Part of a small language model's weights: LayerNorm before each block, biases.
Each number is 128 + 24 x the weight over its row's rms, rounded and kept within 0 to 255. Layers, rows and columns count from 0. Numbers have three digits each. The size before them is the row's rms in percent of the matrix's.

# layer 17 attention key, 512x512, rms 0.0634, rows 138-191, columns 192-255
105:140193166130122121127120107109144126161107143102099125135117185125109102152091116138148106158128112139135101081155126112123113146130119101137132088087133108135091113136117133107131106118151131
104:110141157074126118105127097142129117128142136105137105088113137098082131120108123123114173138189128125138117145135090122137141140055112125141172133124175129117116119104099135151124108135149135
101:115121137119156095137101150118129158103077168143146177134154170140114131152069152171158136098119074123167120109127128128140177113101122129160144174123139140122131123094111150112086111121100115
101:138108123089148105121176153109160106126122175173157114080122148135138107113108109100138101098114133111101083165095108104119134184127147163189144133128150130111156171127114111205112127168110133
106:115117142101167154106126141129118131109133141158093151148135124147134158137160116107108134160126146140107121097107155139133089148146186107135143143111150075125126098138090128111128148094165124
107:123142107083104152151165108156170147135108142135105124091109147138088121128078166098121118100090090158188137116152075128156145171131110155133168127123102129107113156127128157110138131131124118
104:130114149166099144145147128106102168125156149111090160097145163115177148107088103123067093136165159139121115155109085145110139128138148129119135108166140105137112131122101193132110135126165127
102:136136111127152153100142110101110116159149108088109122148123117141097137111145181166112110108145155095182108128113100148159100124128150141152216135135105112140130104092115170119147083148121121
103:078133144141146131086143092127126143077137077164146109108146170103126173110135113161109124134128136125094133144133100126120129161119115063113128110136123140106127129096124141122136139107141171
102:123142183136162135135132112138159063117134103102139093130107097101097150149144105119159116148151126106149122128165112129129132134163105163134123189138087126148124126108088146148128143108102121
109:124144139132136130136091127153138119115104151124101119120137124051114118157142114100146119132200105124140142114133158131090127183148155158114151155093089110156149096144147118144111126108155147
100:112131128108110126036130162121174145129083123137118162134125144155123134167139095122138168131114110140121140126122090138086130131124123177141112101132109088121098092123139118125120124104096170
107:139123138133138121157158129145169148174158125179101106130117110142131109110116154150131146138139109098105099171084118134114075136147131166142149105119142132091124134088146120087108162156138130
098:111120091135092120133122098105077173109183161122133097137115128128092130146128086126141092130158101101146120132162150129164122159109140089104138145106156098146110117163110152123118093109129140
104:150157129102115170178098128061131137139138084126127143085123109150124144131153097132105120092113106099078162115135113106149147130131114146149118136115114111093081089142112129122128113092125140
109:144143169143125174128137161154118142148113129125145179128128142133174091120114121108190109117153144129153139115104162119123154152094157130140120111144159059163090114128110121175167152114162137
101:132112093160097163155136129175156150154173155114088124151132115120138151128063135112082159126166145136137095169159083119164100141100114109161127118138081162132170116161094169164167126123114174
104:144160131121130099114153136135121118089095116124105111153104142115141117098135124144132131169139112158131120099117109132165107152161115146125192136149164090096133148125157112174122132182130119
101:137121092083146115159145147139107116103104124136120126144082137077113116127107138112078117131165108112139111134130130153164100121115137126116173124120125120150135097114135143115090182140127113
105:146129139132133169198172161099139128115111127143134162162098139142093139140135128094111126144183130126123072132120114117160099115164151132163155142127092134142115095154102137124114145103129122
099:144154139072118118150087134111137114153121135108106065136066108169161092132178147148101128109111127128121170162124115111147134132106106106119157139134115155142125161122156180142094124105122090
103:126174155123128102124108122144096141141137152175124102065122132158118151100135145085114102136095151137133155145155154147099131085156125145144137109122121083197156096091155190115152131138070172
100:087143145151131112128111099143170137110118073123126113120116177090123092144131140126106154127097113163160099118136145128131092142129125104145164157122103144117142115126139172160063150116105139
106:146131127134134123136132127144115140108144118099162133187106136122113080163128114118125142169100110131108087115113175090142139156107147108192112097195112111126150095141094143126127125135106163
100:109122134144109101098132113117132149125131115159110148145112117101115134154104119177131121104137121096166112163098099111130102110118108117162161133160121116117119134126148112112155120137135114
099:152154148145130131076127105132130103082096129169132080125125106127147110121106168115140155149159112135124060124152066136106155118133101112120097073140120123111096149140119109123137085157106167
102:120110092139135119101165164129145150152117110174105143102142120136115116153208106138153101086106130206132153110129117127144161115128115113092151147136108166138107119137134164109140154152125136
104:167139124101153098104109087127133101151125110138102105120137155123129152110087135136111090105139093101130145131137079143169128123128121069134101132098135173134161133168134169091132077122158079
106:118105132133096110143121120105135114142136115141130106109115144140104145084111111130090119074122110091193119105077129100128111150158122119061137116138125149116116177107092153124129077176106106
105:166108129129142105124187123157139090115124103131162122124130130121157126130121121156090129076148172130089139155124115115145103066153106138130103112158087115128152122095104102106120146142156154
102:134100161161145164124156088117116126175136107151095138110127130114092106119132144159145137100155106100147151174132122083115111131110115118139165113146160090164081154091120131118110108100155127
103:138131106147109143160128132122104155158137117144171172162139094146138183114157149132149161140156117096193173112153119117103134136169112154154123122184104089132172135143095143155107121094125127
098:089100118107121135144093117093134121060120129092110143145135133135103139124116138150109070118098097047112159138144131158154129145129133184071143155149100122080136167108109139088141110111151113
108:124119095083125124131125095132115096089110135155104119116128123124081121060117116149091135122074097141147099121131108169099110130101134138161125107164125140186091133119125125111109113100120138
108:167130157144104093114152167129122162147136139105135095153133183141165144122131168132138125161129164071095136199126112116096120156142111152099121116143129143147107148108132114108111102118142121
098:146165164120126142125092171146091155148105148161172098126180147154114151113123148161134131148134169139112161140098097131116135132106162153149118121126142095129121123155148139152166138121137117
107:094143133087171106128184108116112135107145136128132185129132104133139108108149136097146113090140124153123106079122120141094101070158113114125130145119117083102152118134123157140176148124155150
099:133145121123124155137144126138119105150081147167100132142153095120143121104148152148132152115094125111177120174134134112119086130148113130118088117157113164148151150154102108106095174120146146
101:113088153140153120130135153122121115150137087095142147114111139127158146113113155144136127110134150111120112126128119118161109126143142108125112100069204144128136178145148150107122138090094123
098:122131126159125137141164066074118142077112151136165119114157137132159110157118109174119144129127115147130098129152123182129184118126138105129106203131123103074130159136113140145112145123130089
103:107098149109139093157175145122134135103118152124119160127087124127132132089131127140108147136080117111077167127153136104150134146118134139113165130104136101116144149150162096123139116110169162
112:053158126119139139133144091146133127127139093133120161114142137118136118166083154115126180103097115160138153127120117118127128105115136172124124139121156148100146155116129136135099063127155109
104:125129152142122134115106138094147140112130120132092128139118114111079108152066144109138171115139095116124138128145119093133111143153134156112097129120147092117135147097126134170145179126114140
098:131126171146110131158113103151137115125112132141115129136124135075098127113131146120132155155148174131107142145159107151106135114127120104154153116106129153133108142127160103127129150145098087
101:108088116197119115100130182165095116136142122131150154176138138147115118139150123097129133165144111151175101162126149124134114126166143146134142137110114100120094119124071152081161096146161156
105:119142188126140115163107156142094113105112149156139112115131141091137134114113117113125070129154115141133153155153134122103148104098170124184101152120127142094151130131147145116152115115134131
108:131122105090158130111073103138106145111162088098203128128160143125147110111157115154108141111134109115152090143146140133133155109140123132107142099131121107069157143150147100110138092156165136
103:130151153115093126110086120151119126154153133086121138115151132086124148167130115178131122126130107108106135131149126131139177091144167094127118140160154085113131113151123151183176098096152120
106:099165145106113131138112123104071098137137110115098140124159134149100127123128131187126127165096143154142117129131081121129108091210108145133108138126125107119121140121075108134156135118121112
101:141079106090104136163129141156168106102118118122171125128117131072149098110122151113140122115109127147128136113130139138138101142137119116119126117097180099128149143095123141116079110162115078
104:086171155173113162098133152126176120131113168123115099127130112096167169172135118114124146163113119108085110122101078092150116143124169132113100150122077123138106105105178105110136088131141135
106:103149122132118175106075138108139118159128145158144160089124152177113145144153159121088085110101152142113120142163114149105128115142113151128129143132164140131139132159185138116137100141103144
106:112162106098102125124105116093088143118109148156124143119133121093131150130109178122121196117146199157123145144131137114127110139121084120117151107129101183116118115152082099092157166156115131
100:078103103148122113167140116108110180083133130119142124066145190101124119151076153123116167116156154125164130129115137134144153127149102125101114112155097131065166125167090160090142098149130131
# layer 17 attention query, 512x512, rms 0.0625, rows 139-191, columns 192-255
099:113129158091118151102185117155113130134117131132121142142119144179138138156139152125126146165129099153088115128087123140142155135077104122138159125130126105136116125110131160158167124108104140
105:087115148093130114181143151159176130108094126128095115102164163104130125137178122137126120137130084191140115140134086184111148130168138160124126113167153159097156160099129139097112137122137153
101:150123119122125125073101175107135130109137184093180113124120113161161123144084155123109120129129140127113140126101167130137161152079158143124125152097145143111128130112132140151144153151095147
106:119090103116158136109133088154145117086132179132124114105177145125120146109138151144148134139098145131117084152096187146138133091091139125131119134168139145159118122120112153119124136129119144
106:097144100140155145113096138145145133143114127144088122102101118129080100149129184119152108106130119130188128114139150144148131123159148153108112114114158099124101117114116187114146105129095152
101:140136084117143113100161135086124132116128132126092101122133153118123122131120082112077094111114141109131118165124147106086114094137125165127137122103175085143088149086147133135166116146124147
102:117162163076143155121127115102115045131156080125116115120109083109117111114158152139124126072121168121157160112093102157147128150126143126131135115135112124157124112142126122114110071090073153
100:096104117094145171121132134129127158121135122118125112130125138095130104161148131139136119083102098094109126133124110150137108123159137091084100124149150160167124118116140150115116136165104126
101:134123099119120136145123126134114079132107141139119084181123144126122106135150075075157151118146131075131096095136129099139152107123131139099097116155122087080141114108089131178176127082170091
105:110135105101158163109133113132126159136095151171099078118113116123139112122151099156121120127156089095137091148073131116115134095151148151125139124110042112126136131134160148107120100106144122
099:129143103109116169109141133134147169126125125116168113120193115137145122165070085148120124102108140162173159091089099143132168154175117136123118098125129111146111141154110094131122102167150106
103:116101166171150120156155138109150140127154149153089167109093132141132162153150151129127143150135141172079081157118124152157085132139129108123121166124141140123085112161127153115146133116102156
101:128119099138100101080121142124156115105169118092132122154128114115151151119102096147105132119150136117145130078143126167164188134153095141125122140134155121118146130147140137138155125112126109
103:139163105154120120144108125140109100176140108116132126117168151099140167117102077119126148084115144111108115182146144111140144095115136159154107145133107097163156129131115112135097118185124128
101:141140162125106146148123122138105122145118177114145152118188152148138071128107113140149148103118086148105159118136101160103114136122115078146177148144105086107105144132111125136117130114119135
101:084125137144190125112151082110143122136142137142105125169123103147136139132149123121133130150137144081086126178155116086130126106143140146148048105102120150128110116134075148105103132142118128
103:137157166128138085126111146099109128112163109130163127141081104125128111100134143150166104132158144128132118147153139083130164170166112170115101120121109108092176135134108147132168116168141104
102:108134120126084067116120145116142109122093106122108121150142167130128103087111157103149129118086139119113129131115123150163109123129149134124106138162134132154135133107110142127132113128137186
098:138137094120082123152111120079153160150142165138135124122105111141141135148139107142174155087104136111102112118147144146180108145138121148125136076122086139171136135146136124136096187094135125
099:120125125083101135153139150111149140108129107108108116122127119143121132095085124102126127099095100140109108135110144114135178149139141134098108127144124172157068152117160118165110142133156116
101:109141141136135121116106104145113159122144114113111118079139134140142108159085172105133150114099121093153139156142124182106127059090102094141153087109119105201148191136141184133129122132140143
097:124143107153119094133132135118129123145136121160113091133105140093125134099113142133111128109150109112148119122108120128134129093076127116164150119111171111138128136116168194136120160107118099
102:128177106170139121114110098116151092106152118107124096139130124116111102165113140176145080143096126067129082113135130114127103106134130112108109121128099110113135140099112103145127088103156128
100:085186098208143136147125113140137141144148127140094096108092109168140134094136144120143128095154119118060092166136140128122097117121134135127141124156098132111099098088126109116168138148160118
096:157091177129150153152154121090135106114110148120114136049121113110102107122140122124116127094174120173110101162161108086125126118144133094120114114161165171124113100168105104124163093124100143
100:094128102149119132114134139131117158129125116152154126160140120163092144137142170123133087128093129143116146082123142115156158140145104150140146154149153164133137160116127146130133160092118122
102:152138142123145087150126095117095094143118168160118109130117144166119097099089148069148101113128158106123133131123145141181144114143108041152126116164139116081112125159124124108111149118109098
105:120098167155138135124108093119155107125127085121151126133129153126125127124134066158110116127109132152164137110130153093116174158158091152094156097094121168134101181141144127141093149099145144
102:141123131138106141138173146094121146123169091118107132150176124088117137158143112099097113161153182143147122160153117144142095136106154145113094146110130143154142161149107100136162141121130090
100:144089127169115102129137176139126117121113110142120123111118149098114148135104098128098112134121132121173101128164117126103112147112096110114156113120155100125095067107134130129126109104111138
098:124124119141151125165173123126106153170149111152124136115116116178138119142127127112114138132129095123141129142105123139091142139147138125133153090109108105127141144101150137152140140068105079
097:094135090167148141124080130078121131118149130121144204137120154131129154103176164151098121096108119148110130136115104144110150126146147103081103112142127147121133129134127126130127143101155106
104:119114125139138130140143133111124164099086117153104104106113120134138115099120128173136110069129104054185119126104134133183150158130168100147118124158151119171150115089137124113105167140132132
107:146143127130119128139155120111170144135130126121123101160128128122147115153153152126190123144188157135115167181160171118130147134124131137152113127140162116128109183121140125134141136156122145
100:166161111117118121099129133119171109168167111123161115161133184169111109115118153155119147100094139091125129175121120144138113142131133163130116149128157090133136183138124130127139095145119123
104:083214159121158159087162182093118162127152116129147159113110114130111162120143126143197122140105157134108132053119116096141099163111154115142130118147137141087198121173143085143159161126122161
100:099113128150136142172134139106161074187107150154111124144164119105145122109139087132120154114138177125157100064141155084124094150197166152124161124104110114129115162142150128128148153131149166
096:144119155138142163087118118140134118105125125110136126118116152165093150129135127120129139149113138134107152091134155096144105138158118097096138115133180118150111075114154135125145130132071070
101:145110085140105159136109104077126124070110116152137161147163133134106125186138116135173197100093098167098083130118130134121162141111104102107108139109136124112159141156131135116121137150144154
104:137118107119068142174141146157106139098166150072146137183130168133119107080135108160134119121127127092107158104119139123110165132095132080164107187092118108094133134138127116168080088173117136
110:142116128132119138150127116153155196126143197146169171122118131083123148142169146156166144142075154121117125139107113163155118175136112156128123112167147112116154085062152077151125102156116148
104:158092146137113108136127200145095110122130084129093137108081105163118102078093136110104140146153116122110152103126142131142110113142125097108126129130140109109100141186118118142156105149124107
102:120107145146104120124099127133139115121109135082101114123155136131106115134134102094105137117087154107124111104108130134117119104109089127162109106118098075134110104169146148085113119145176144
100:088138130201114153109127145106114133115136156126127099169089131118090106173161112145126140118102131103128140154141142101131144102123153096080156096098127117108125126133087150105154090155112098
106:155099174154165143124142140129139125087111094144103112148195118116160138114129134080131115106113153097117145161169119117128102111126109172179092111058147124141137127121106109159107136147113179
108:143114148097110117132154121099126150118129122133119105137156131128141145114160136152116157115119159159120109110126090160141133166157124133124163108155140132086145157070099139098162090163120172
100:122177135102112166144146102131091118133139164162136104127106111119139127113136121136083152133127088137117140182124109145132101101134138122152080151129120093143166093146164147133066097120109105
105:094119114151095106123106097092132126137109125124101137137106164146127112088150103184120118080122135157147093120122136136137128102130118154171182155130129143133114145105108132184111208104112146
100:144117141107104139143190187111151171166075098139152129147136104135122128123124126117126152186139110115091113103079130104113071136075119112158078132157115097101137157161108107154092148106084143
103:105133107167119132150161128110156118108151105148097149164105087107107159136134130169139120109146148091115096159125099202155094129090179126140128127117095137102106108169167130134111098123095142
104:167122101127094183124087128112179130145119154121131148073120092122144125124110111151151181145145118138100113146135108173121127097132144133162115169087145108158142162125164101092129106127103126
105:118153116121116112120100104128158084102157162109126128152125129114151128122143127119136156147131156190120166143140131102134117152142118106165119145139140107077148105140115138143153141156136149
097:136116139157110153144150134175144152138173158142129118126130087109108090136105123149112159139127128125117133130138103141109127097119120126110116084109109134150123077087143134149084146151121086
# layer 17 attention value, 512x512, rms 0.0875, rows 128-181, columns 192-255
089:153090121181153096146146121121145162154074138088154092113121119181151161130089127092125113130100080110125103125165122137140122134163149114120113127114117129121113084096108179135101125179159150
096:139154119164093103109130112121116124185141166121145153128111111188139123118141156113107101106120127158137167088157143189133135110121106147139120145137119210105130128138104125131151114089094118
093:138143135147092166135111142165134106124133131171158193160099128142131118086141165135110120170129119134138134134128139074120081118142165143122068108106110129152109141126138138127113123094108154
093:145096127137150167142099134128156092119133124107136153131140182097073105173154128145104156120146127133135134122111132143127149141158114157128161113145115124126136156122085135151119128141085099
087:163123115159119083089133108150101129111128120129092100116146133109130150144115126136106113091167139111119144149085118131134139110139120175123103126108158115085159091161153119125145160135118188
088:096121126098155157099146135160124126143144133130163120118127112110123139128115182126145137135106144104162131128109125101143132116114170129116142121128138100138158132137108159168085117157117137
084:112077137115131104120136153139117124140136154145109140136156113120126150129128158116145121150136086142138115153122106129146099130139102108129111129077103122139107027115120119114099125143171133
086:129106129134150144183149134143138127172120110144123151136192155118136137137137125124132107123155129123118127158113135119145141126123093127115135127118115145138121136158122141146108142175176130
086:132148125119112167137139104116124148130152130142135121077149123144163135116057126128123135107138152104117100143123131144132158124110118100110120142098093165126142130169114152109089072118134140
082:104120091133188125122115155115123137123117165152157144113146136158163144133139099093127161095145099166111140110124169098068104156111114127115088152142162138133158092112134106141137093096118151
084:127108138171158173127129104129086115136112127117105155122139110151109119140113100100153134131152149160144123133096129106117149148127137125143105119148113129166108098118159116109111101137088140
086:144100153122116112105124145122146123141123127134112119142102103130132162140143122104115124068146106190143081123101106143121137117100123128130138093170142138155116160135153082123095119125091149
086:137127148129116130144147147094128136106125114139164134103134100104128122133136121111116153149145111132123107110091132112128149120118144093113115109140146159122171138161122156108105145137093165
084:133137103150133082129090137105081129118115150097129144135158168086082125125165150129112152157141113151118121164110117128115165091151134120137108132127123138150119133089126116113114095120099151
090:107132165115082152110127108113141158156067176145122150131123139123149129130118152154146128125115127136109121101117118169133129135168130124123129072109113156115128118123080138138117129126138121
093:139130152101149124118136120124146061181154072147143130137113135111155158162133147110158128123122137155152141143122142115164120170107099158125108147085122112152138125154149122120147114132130155
086:106137175203104122151127151169129131141108178146162107145136110156158116089150092139096110117124156136130098117170138105148131105113121129120152136126150134152120091132115127106126150132151143
085:120146121139146109144103127139148149176144152164137082143104114121114160115139120128141139098122096173138136126109110092155102055126137166102118137131104100087166143137152154156103146134120148
087:130068120116137125143123134135104146115130129075153103132090124145101119115126095134176159146117129147113107153122138141136139104122129111120119126060116126091124117113163096177097110118115131
083:133133139142090168130096145182150145119115141084113148168148116094112138127137139128083088136101091136105188107141084135122134131119148109115115144119127162127099115126143162129118143135136172
086:109110128141105132148154130151105103140139091087125110127137139138101146131111100104122132121140140134148084107116109093097101125109133108124087173122140123101137117121109148155163148141127150
086:135162139144120138079145136116107191138110136119126122138120148134096102121116152133087109123146111111128121132155139162143102104146152176137097132095105118123155111122107153126069145143106108
087:115134069143110151121066136152119103144119116088118114166150152139143121100118167151128177138170159141126118098135088111106151103132142157155143124093109104143151112191130138155073166161150170
084:121106126126109122153126133133124129147127156143127146147171170126113090170112161124153128165110124155123091142146170105122113134127135136133116153097116180114150099116139104122152127101136131
088:098096126091135104157123124151116124130117101153096135155110124155098170132095111169114106145122122113072147144111144082100104133129141142150112134153134142087118168135129152161155126130142138
086:126130111140139121156156142124087123136146132125077162122107108116110138153149194109138107129148145148139121099124177094138135119115136083105119144123128119087143114167116135124170138131146116
083:085156133116147058116125104114139113122125143093135120103131103102140149103167163162152145137119132167150089111100116158137124127100167151130121128153123094129130139131123111146084145101176085
093:166107128129135121110156115104122071096140130139118114130119119155159121126093139146095177125097105126137137129136118070093107127129109127144076159124121147152121093133146136118124112127140165
083:143131112092142123140104097140109125152102153110123127128138136099121117133114127125113092126140098162117117107136129133148112115118191116113120139122133150177147110136133108141157094153178197
084:108130109106112129112102139178149120102128102085095082147136094067139106119141085123126113121123157121170160101142094132135112126137112132124137158139091110096159149154120123100139090099176137
085:141140110140141109106155155199096132161140110113141152143125135130155087191146067162098122117144087117153123108151148118120092159106101137120170123111169143124102079113112126128094101158102196
089:102139126140138108128094148117123185141084096126132085084084133139124162090119116112111162106128130126152144175144161072146120089135145152151028172138118130117107126130132122114124112105160118
087:126103148163156168127149127128136142143166125087137105140161154090150139137146137158141147144174140119126157134141119151134083179080144163151127173126161149122108141151112112150126131130132107
091:150113152106140123102153086120102198198136099138120105138138118123130123132130159108121133160130155119196100132108116132129162154117108142139162140170132120098085168168157141129116150165112098
081:132119125166121128107142095162099116134159135128109101119142136151133114128119103124119120103120148142115142134140175115133146224147111152143148141086090131157159125126112112109091141127151123
095:118131113150141150141094169134184149147103153107103160093148145151124132164150110175135158138156160136120139102159126103148113118159131139127087109148128163087150106103092130133086093074143099
086:104100092118133131119143119107085141148144135112080112116134120107146102128086129111131130092138111095132117062162096109131135129133111114074095124104145134134181101173091155142120156087142119
084:138119119113122108174157142135107125116141099159134124166122125140110175109172156135112104148123132132126137131100136119136145123124108136121056131113102094117147134154188106142136151152121134
088:104155124129104133151140142135135148137123153137116080157182142089134140133131127104144103147159132093140190124129102123126099060081137110141162103135117142107163148101074114118118132124093151
085:109134136138153132130192126177124171066124118142115144136123096157094127144138126137151119109132156128179103144116113129157127127122162177140120113140116120091149130137132122173125135170105139
085:113140181157097128166131124127182133130115155144137086138166082078134104145136128120130148161169162110136163150131124120104116130117147103151169116150171099115122140144115138155127137129137150
088:097133119168135110105085164137119110142102116167123114117147134079171068115130181160159134157133117139195134132118145163123144146128134114148132096173128130141141167143091142146091145169107105
084:092113090153160097106166143116121139076134135151147146170083123144101104133105124090137131138129125135153125128141089129103126119147133127106164145111099093116120136148126119138117108174128137
096:140144128203133135147134133098125135126127155090104096141106116157103100101132110091130147140131153163108127129147159138096147097129090140123121121132101124166142125091138084152106129104111150
087:117177096168153115160130094153148131138137154140124097106131122136145126102127096131111111131122152119124131115130130114140143199137119145120155053134143175136128133107093128117109126119141125
091:121105101159140130113160122114081150123093134103145129100130108117092132131106179118117089098143161112119145116130082095129109113143135121102128146133108126137133119065126129134103118128167103
087:135107155122130128092121140142143164127094117154135165141070179101132151113116140097135116133150140083109123114098124081105116094115139119145123155137130141140139121109152157088128139111159118
085:161107140143114147150122123106124144146140161115150131091140094126137153103144126160160118144132109097125139122138088112100141120096118129114142113116091112108121122123134127128124089138170134
083:097156129104095078146093132116113190096146091131133159099108146097136119129155065127159111098179122104119118127141103093129128126153142112138112156137101104133146161115118136151146072118111110
086:154124163119133123111133107100135131135129163097129149129099140104120129085186114128115153125161086192140153162121152137102133112103148153145144089127143118156094124140127113086132116080050125
090:155135188152144142150162107142108071143122138099135066148123101074114126143132123171129127131088110105147149136119139138173109125111139131134132142127110101150118142107147126116146129137141144
081:099142146141081089119098133135163093124125095179108146104120126123089136153111124131182102148138138124145101124165129118093116168137120112142167110159127142077094118128169128143153115145125157
089:113110133107118135104130177144134150121129160202098125170141170121140146105134150148151151147142118117148108130142156122159120152099140141109138117133138146121108122107148114140120127121096138
086:151125151140187142130154140108149146136139145128157146129121114127124160098150152141113151137124165166170163096113113136154144150157145169124139136132116156146137139140087137137129160100109117
# layer 17 attention output (transposed), 512x512, rms 0.193, rows 128-180, columns 192-255
089:127141084104155119115148082119131135114183109152097125156162112131111128144121109117120151065098190139162064160147133152122074131132119156164101109130092117139184140121153120134127098112123139
095:158136181116132107121126138117141081105122112130109137154096091060142144152132122149126130157120085097105101134122102130099117138145143112111112150104176118114153082116144161154139162134145130
092:128059135122120116090151112127112103139107132124134126150142114133148126131105117111143167150101114103086099151126110145116146133106132126170147120138098128155132130139140109141105114170113151
090:131114153142158111097133077140118137088142114119151120110094107115138145127136144174109117133173152140178130077160092120117182093096143100147117139099159126117107115168129124137144088120127096
088:134141127112089135134125163112138128147115150136166114139108143153145122130119140162147125104102148103127114143157133113118126124121065145129188139110132165111095111110137125138086129181094095
085:093096142138123130142114102148128145103156146138123144142143092156139138087142087154125104123099122127100090102143122143098166142135136143148104177102083136100093121105103098101107133135173144
086:152177167148144180136110145111100126146098111158122103093120122115133115142111138166144110109120160145104107077124087176096139123098110122140142174158130080125118144149136126119176145103148142
087:153110136148166122102163113111149115132134101152133134159095126139138121129078105104146138113102163133141131105129146144098124154095121119121080134153138167136111129111110099140153132125109107
090:105164133098120088095147145112094124149106140111133075154130113136097130117151111145161083120080143138146087122103133160132140116134126103087128117133150146103125123071120109104112098154104091
091:136099142143129164185146125158157165141171131139137074186111153118099114124134159179123150141082143098083144129139084165150148142139153155109106129130155164147150143148117124142092112175091117
088:160146152106114086118117162146138181141116112120154174111116133172092143170145154119119107129152118152068102141121106154139115122145159112133086108110149105137159120136098168110130130099115143
090:142187152128106127109132127138150111116128111161166068146145198135137108136109129132159130132122147100150151106116124072130130104136145128135114123123134128139116131146113141137154086150135110
090:158105137110150129098112155171114125167116172111101121173127153136159146098131148120139160097115137126099154126108124098151103171112179178100154148156134139152160118106137157135124124126103123
087:149138152121159121132161132145131103138137120110103129137092145114154115140164109149156141121125174156119154159140087129148172117101155119151112134167133148144157122116146159155146150143163081
089:176169122160136152099127136170118084134165077096084114111150139119172131114149115130129092099097106111111130135147146150124127147130123105109145132146112124089123113137123131155101112127119124
096:122096120117148111181136108158142152095166165108125135150160132141096122134106115142133159138151153102134070140142204123106142137152131142150129100129116182167127131188153131134125112088126091
088:122151118108110119122110112157126132152162097117102159115135109116128101102081159100114086122098117097125134181089161116157085116172153151145101125088125152127100101144120142170151158103126084
088:123103156132126129109127114150141105125165130074146164115120138120116146123120113118134145157130150096135133130101082143174106114117148115116121161124155124125098130146149108111140107181131116
089:142158132119105144123135117160099118150071137173085126115143152154149129119162094092118092107125122125106125114100108091154113151167185125105095139155139157096133129156108163121112156105149141
084:117149115132139153124113114104104130150145142155181129150113085169142126136138071147121104118125145079128123153157142140136117086115084125160144159125116111134131103108151083113107144122137134
088:070104146137150094153085063100092176132138094165156111138138103061138103105142129142100090118097129131146151129092107128146097168122132119127103132136147102165145117111180098070129134107096068
083:163138108112130143134162063150154097164108113133107173169165125113113141098185129119106098159126119139133133128109111169126157130105143089112138096153136112160137177087142140175170192115145135
087:128071115097136099126159145140110115151119116164141112126131127123141145134136118161108114174116135146107154139109095147141095128105156135110129096156136165133121144115127154100123139084121143
087:152140117142105122122119121146141129133103102121087156132119101135114126108083090118137128104146135142116176142100102149129152107132080125112157150133116130154089162156139162091114098165126135
091:161159132115160133117111147116129128091135119123158181178124169089141150111137111109143128118152118096113128111114127125153110151113126084130130124123124076115173120094095078120093113169132129
089:173135132135113138072082105116146120119080129119158090097143134130148122120078100131102156129163124132101086126170093158149126110097112128113109147103117107114173118108116121129077108105130114
085:089104073152133134137097122136158144145152133122144116150092161128124140144172146136158115160110085105123157137128153119122111144141111127091148100141129105146124153142080160076159127147128105
090:122110179152133157161126143120164151187113131138159130108146171108107129130137135141150151162128173142127125076139172141157171113115123132148168151113124161112155148154126136141113167119141129
086:124116144142095135087111154097102127153163099121157135139157128102117089112135128144137131134119138128124135123106127100145118138155083117142123122112117111080088152112082158090130140153130086
086:174135144145153125129148166116082182086138135149146172142127117154118115128176122149126147114148136119116111129102127142145168130070146123155140081087120098093123116164121118144151153134140130
087:095126134185121109142134117088186131104146128146122096135113136148095082136105134051138180108141136118100103119131099126119131132180129129123119125117138154110132154140147144135121145119137130
088:144132092148141114164132133146183094167134151145137198124095118138121116159121124128095130085158135124109077112175107140127101130120145169131178126152105149138131155119124088090172111151110094
086:158139121125088147148130163088127174125132092167107150130114112105108123103166136159100080106115149140129121099114139122124140114142113144144179128106129131107094126119155157137113124147120138
086:084149146121101131143096141104153116112142169154113146115112137145122181132133132119109125146098141105139134087086129107175101107143182094184134113114132145096143113111141121122119138093118132
085:144105108120133125126113144081168156148099089160113175144166147177126153128108166129137155133101146108140106103159138132134127094125126145105110106179161139118107106119175125134157133146125097
091:110146104123115140133147117162133092080134106143132125114121128115132097131109151150082129101168151149128132131101109153124111124113133123144117107080163153122089121075169138130138112147112163
083:114093136130119130133104091146152121111166126082119167140085151155124114129151157138105154106142115118138147141148172112151103165100116126118151097138111164095139147082110146117138123133070158
084:122097134148091143134137140096105130133095110129107161094111112131159105143128104126174103167079107117099101113136120143137159159134133134098156122123155131105133117105131124105136117133136136
092:122098120059153144142130137145156092128123098147109120114091148165107118130132150140126129145123088100136140124128124105135124123191164116104098090142152133140096116083143111156144150155133123
087:110133128145131120075132045121153109145129140129162154124130120143125160100107117128122142125138104148169130161103141131122104134103097119164095128113167155146121096105113139115132136093140148
086:130156122128088138107111133134118135131103139146148177160134145152130124083131110112155135128096147145117167135122137098088168146092109156127105132107111146144103122149135082132130145127147101
089:153106149150139163112134165089112120137132146069107158143140102147124164129164165159113133120090141102116144138128153138148147167136124149135136135138087102148118164157105102128086113092126144
087:140130159132116144160121152120145135108106110133103154155139136140178153148109114124109126146149160107100106142100172121145119133150096154151134109117110159120170082134137138140151146091122084
093:154090123145132154108155124146111092148138133127138114085125184120149125160143135100095110117120126116148124132102094068122101104137153100095113133130124119125083107120089119096137152105123092
086:149174123097120113105175121152130111132155137131101162114153127135069100149134127121091137143148198126158119148148145098107137055130113127137118150148120112097138115129107119158105094136113133
087:160159159066123159163090119110140077146149129095097110173137164107112143143166106143130115121131076154113172148128149149128122101109109155115130109152123114090158126135121093125108113101100151
086:110128130158126109128122134065095115118119148105152097121134101106155088163089118142125118122066111114132181118149124105121152086138154099118100145158094092166106140122138200095089120121106153
087:156129122141144136119141167129115130155152167133122129133145170102112165138068102110099131154112149112098166126134132137128141175082121113157122088132141153110149117103061185158127135104165142
085:177106114155154124121133163140168102162134185117128130164104129165153149129113151134078112113116134145134122093171125123072148158097160158116122130122138133160077120138153094104096129125105129
090:118108125119152092129125153150091105121126091125152106130147085132138130133148139085112135130121104090173141140143122154158128100092078107125143144141126134153091099121095143116116145143163096
090:140147120102125115101116112105170155136119099142129161130125113127154139115110063176148135161134122152098092092126145093115160118081126108159102105117125140121152117194109124104148151098139132
086:133140143128121129126129134111099171166112128145100150155093120097137124103116144145120146152118115123141131170088130141154116145141145144125141133078148133147152152099125101147110099125111136
087:134149130141169144138149097110093158092134113072156152118133164163122087129115143107148101113136142120113136133116129088147138138168142158136153168163131142133108127098089164122102095115129093